config = dict(
    num_hidden_layers=12,
    hidden_size=128,
    num_attention_heads=4,
    num_key_value_heads=4,
    head_dim=32,
    intermediate_size=512,
    vocab_size=1477,
    hidden_act='tanh_gelu',
    norm='layernorm',
    norm_place='pre',
    norm_eps=1e-05,
    positions='learned',
    qk_norm=False,
    attn_scale=0.177,
    bias='all',
    tie_word_embeddings=False,
    parallel_block=False,
    init='normal',
    init_std_qkv=0.0442,
    init_std_o=0.00903,
    init_std_up=0.0442,
    init_std_down=0.00903,
    optimizer='soap_variant',
    learning_rate=0.00792,
    beta1=0.95,
    beta2=0.99,
    weight_decay=0.092,
    lr_head=0.00737,
    max_grad_norm=1.0,
    warmup_steps=200,
    schedule='wsd',
    decay_fraction=0.341,
    decay_shape='linear',
    final_lr_fraction=0.0,
    batch_tokens=32768,
    max_seq_len=768,
    doc_mask=True,
    z_loss=1e-05,
    train_tokens=104200000,
    max_steps=3180,
    dataset='wikipedia_en',
)
Each number is 500 + 50 x the weight over its row's rms, rounded and kept within 0 to 999. Layers, rows and columns count from 0. Numbers have three digits each. The size before them is the row's rms in percent of the matrix's.

# layer 7 MLP up, 512x128, rms 0.269, rows 101-122, columns 0-63
106:470521479529517540566418440425407443416426403428519514435507501548478485592388456524469547493399552471609594530508590495452527471465549513534562547533471416532518570456480529520496472494500437
104:500631458459519587514477503483473527490465497568493400517565542500501527431498471457462482450531463524531528481545411540571528435422485554594584509489527537600494378478507469448488458465522540
111:516433472555478538514402625430488483541513439545450572487509412447500496501435467454584526483465561540536444514597470548427459502501524432463518540478493522543427473637491438503439506511530567
089:489407654476476587460502469465483501462474535430517456498420531454497546560463435516423443519435525457434524547479530558519578470481551493482503542510398531440434555516550432530404543512498484
110:558420486553462421529536499507381485373517484492498419627438474530460545434524446484457528540530533498469453546543461491456449465518593455479434499435428576479528491607541510491473499545453465
110:514442516401469505549442508500435480543504581397548517476438532534465561507539477542509484538430476580449526576478565481427470478420474492401523531523481605508485551579417477443435427478469446
095:561497481482518575562533458525427499433480412447437506544562479431553454427508563465476441398544470523478570470462457567466454513512470539519488491525457464547523462546530493499463492441549418
118:518491473500466518500449570620565478473493583508441498536411394436534486495532544461536584441517551467400504547508569594466601529584504461582543532472478464468500423561509461508521485455466394
095:530583508481471530460535522565498526443540477491501624594527483408403507486489481536488453531553521483527493496437493430475516490503598509542579434455420568492471542521485539493452473527522516
103:471476477483544492591443547522464449602545545517501491557455391455540577471597466482606559500525483482405480452476520572498406545519541514474489570502548489453500446509396478598475543525489548
108:503428508470493545580546459438423474487518472470516537498426547512493541511548500522416435548534507476463516485362441509484508446558417570540511499531508486505529412539503478505621538545530486
090:444489444427455550524520493500548475545491465497480504491388499466405485464550564469538468566433499449578531488523411477604506472482520443532449505587497473496420492549588431488519475526463405
107:466479457439571536553539535356459490512494557615443466419574503562529429502471388554491532614460507549420561576551418530482559564489500521548506457497623425573479470457534549472578466484464537
102:491475496582408492605442406529617541557495382462474435446449554509527475453528490534497574457424584466549508590460598578525468537530505532425624441444559513508525573561538456487491454527499486
110:505495440499468550467550452382495475462503495471523520543527432483444551450477558393414530552447526510460428447532409581449526590453415466517484552527507528571509451447534478513507457492555555
088:572468516426513531447469576424501457535533515503552557508442509386461511534528468509497456541493492473551545546554542574558514469599473520512458552409509481478534636584544491395534523446558538
092:540421492431525471507488468386513479524432491504426553500526520509522507516496395454575482550575511547463527581394490608465510432569561550437437528477548572524519407517543479546549407500424503
112:417495470668541569583522514557527426481593487480491452534528570467511485461424509536458504450423413552634477479457511472470469542480504385512556505459507524496457639507458517550506529465321453
111:457493565477541496602436420554544495493508485635468522500477457534592583410487503422432384498413487560478500466520489502478487469542484535499411502555430431471504558404462445543515447472506492
101:482488528486614506435471594468493513435425484449558528531545461422463498488486501389501449455391427529532477496523519514490492521512457523520510464461533481569515508429496497484483518353432560
096:522638531503508456530489582528532484440566544480548545569489580498517469480537476517547489489471460500526463486574526578481511481604369450512470502469533530584411455461538499389446551442409498
112:383524450559437540495445599532437485546488459518465523553499534514400576594479498481425467461521492580488524502394471476591490506443523468484506424525512579530395506504547479452524495463551534
# layer 7 MLP down (transposed), 512x128, rms 0.268, rows 101-121, columns 0-63
105:507492571560591512541539495516460500493559499493495555571500511490492417497538465485605528595447495493529561458576494478554494572449440519444432521442513490595455473579496403575452593521511519
100:422490438468535511505545441493450492496534464497492467487524438476442456458458557488387494540424431470501510458473387450619448462400543500490497574475461519483533486474465486466460546472499524
111:588445469539413522454470499546575453552493573428499569420464521572569589473467479437553510480426477570600432512522570422556461507470468501439487564524553617491467469498477615420506468520505556
082:481560544532546471505528467472588535515543491483610491533530518499610570582549632473537500509501464467535414554476463432565514519484490503529508495531511461503560474517449582553483551500461526
108:513481472601434492570489596607575502543490477500499454422497395552501470596537483518539593449521503577449423414529478388488531479481556487507463524515400497550530428503475508436575483546508493
112:507464543422471492492500424531419532601438523429538555517448571543547552452549601511580517587450528481555522568475535541577489415423516499550554479497481606592508391484545492577622478472546499
090:522580522500419530456532530610500460531572508491578496506595429436494525377533561510506534602436467502528504502538461409493417503544451471512467423502458638476571483509512447535491418480432455
129:524476482572545554550488510388536461518457422511501525486474446460495558443561456497534459683453465527515472463501474482483545536502463496483475480506477499389593407505509548587357467519458535
089:513522512585505452556526534451466531549486479457444495537510491501534455544569483501528597502440487497535475505421527512433531437498542464487421545475542538538484451474550475544494555479463532
102:501499479537410473480379520500429476494518572460512440438475509551462501521524387541456558544499512509445494548494555483507423513448470541471556538557492589408537536515492502353525504432528505
119:500457508515517524544484390465425508471543558574526532495465507521479536548497480478581452511577473462611529496554424484506499579541597480424537505531547520463475406522517546403505508504474496
097:593424506473550453537530508587478486476521448514556479520493456462492476469464497509563482505509496324493487535571501506464386472491529521533482466522525513521603432562515447499479493517609469
097:500455369512453460453494522595588412520536593601444494472452445491497600598494501564488549454512493462589527537488508560493506522491433550589629481543516522379566427473501458516472477552546449
099:464483431582502518503417449485435464408589466534471577550462456542425484636474544519499538531501564527501458491659486492530531495453465523473538522500594557517406469381539553548538525476538487
113:398524542587543478470432532518368589418568470478482579523404436483487438559537514512587450473467527453493442490572462569493494520510498558394521502489411546496561532494576566509540500490516529
087:531410535516495461461476547402467535483467394454553469439544503498490463550560485455461461533542475478484542521459471521516473344449498480488563540518557431530476434489508543483514521550508566
089:520523445568462509535500472582462519453445571470527451475464487471558450469482512483467637443475473422519483467617416520501498465490499521536533491567535516453409475500464478444472526399534478
107:594466567465629443515573558502521466524494484549539513516462438567527571544471500417505530472567500457452503493483424454493485513454498523554484533595515491457414434495588558580503533583470543
121:501511529555393641613553357501504511531566493459398406474515505528540464492531473559478511471497514484526547515506498552479452520468566536452557457529547439503534499503491491610554401492553489
093:500485594453466458495465518529521519515575514408515550448463511508478434464491516481484452506540529482406503363561535544499550475495539545493536391473467512467570356529423578504620503426586494
094:440527495431453584506403557537463423499548546406547485569455507519572504480539501531493518532565406489508454414503556514431517453483440447561465526481452462472608473404543441443455515430480543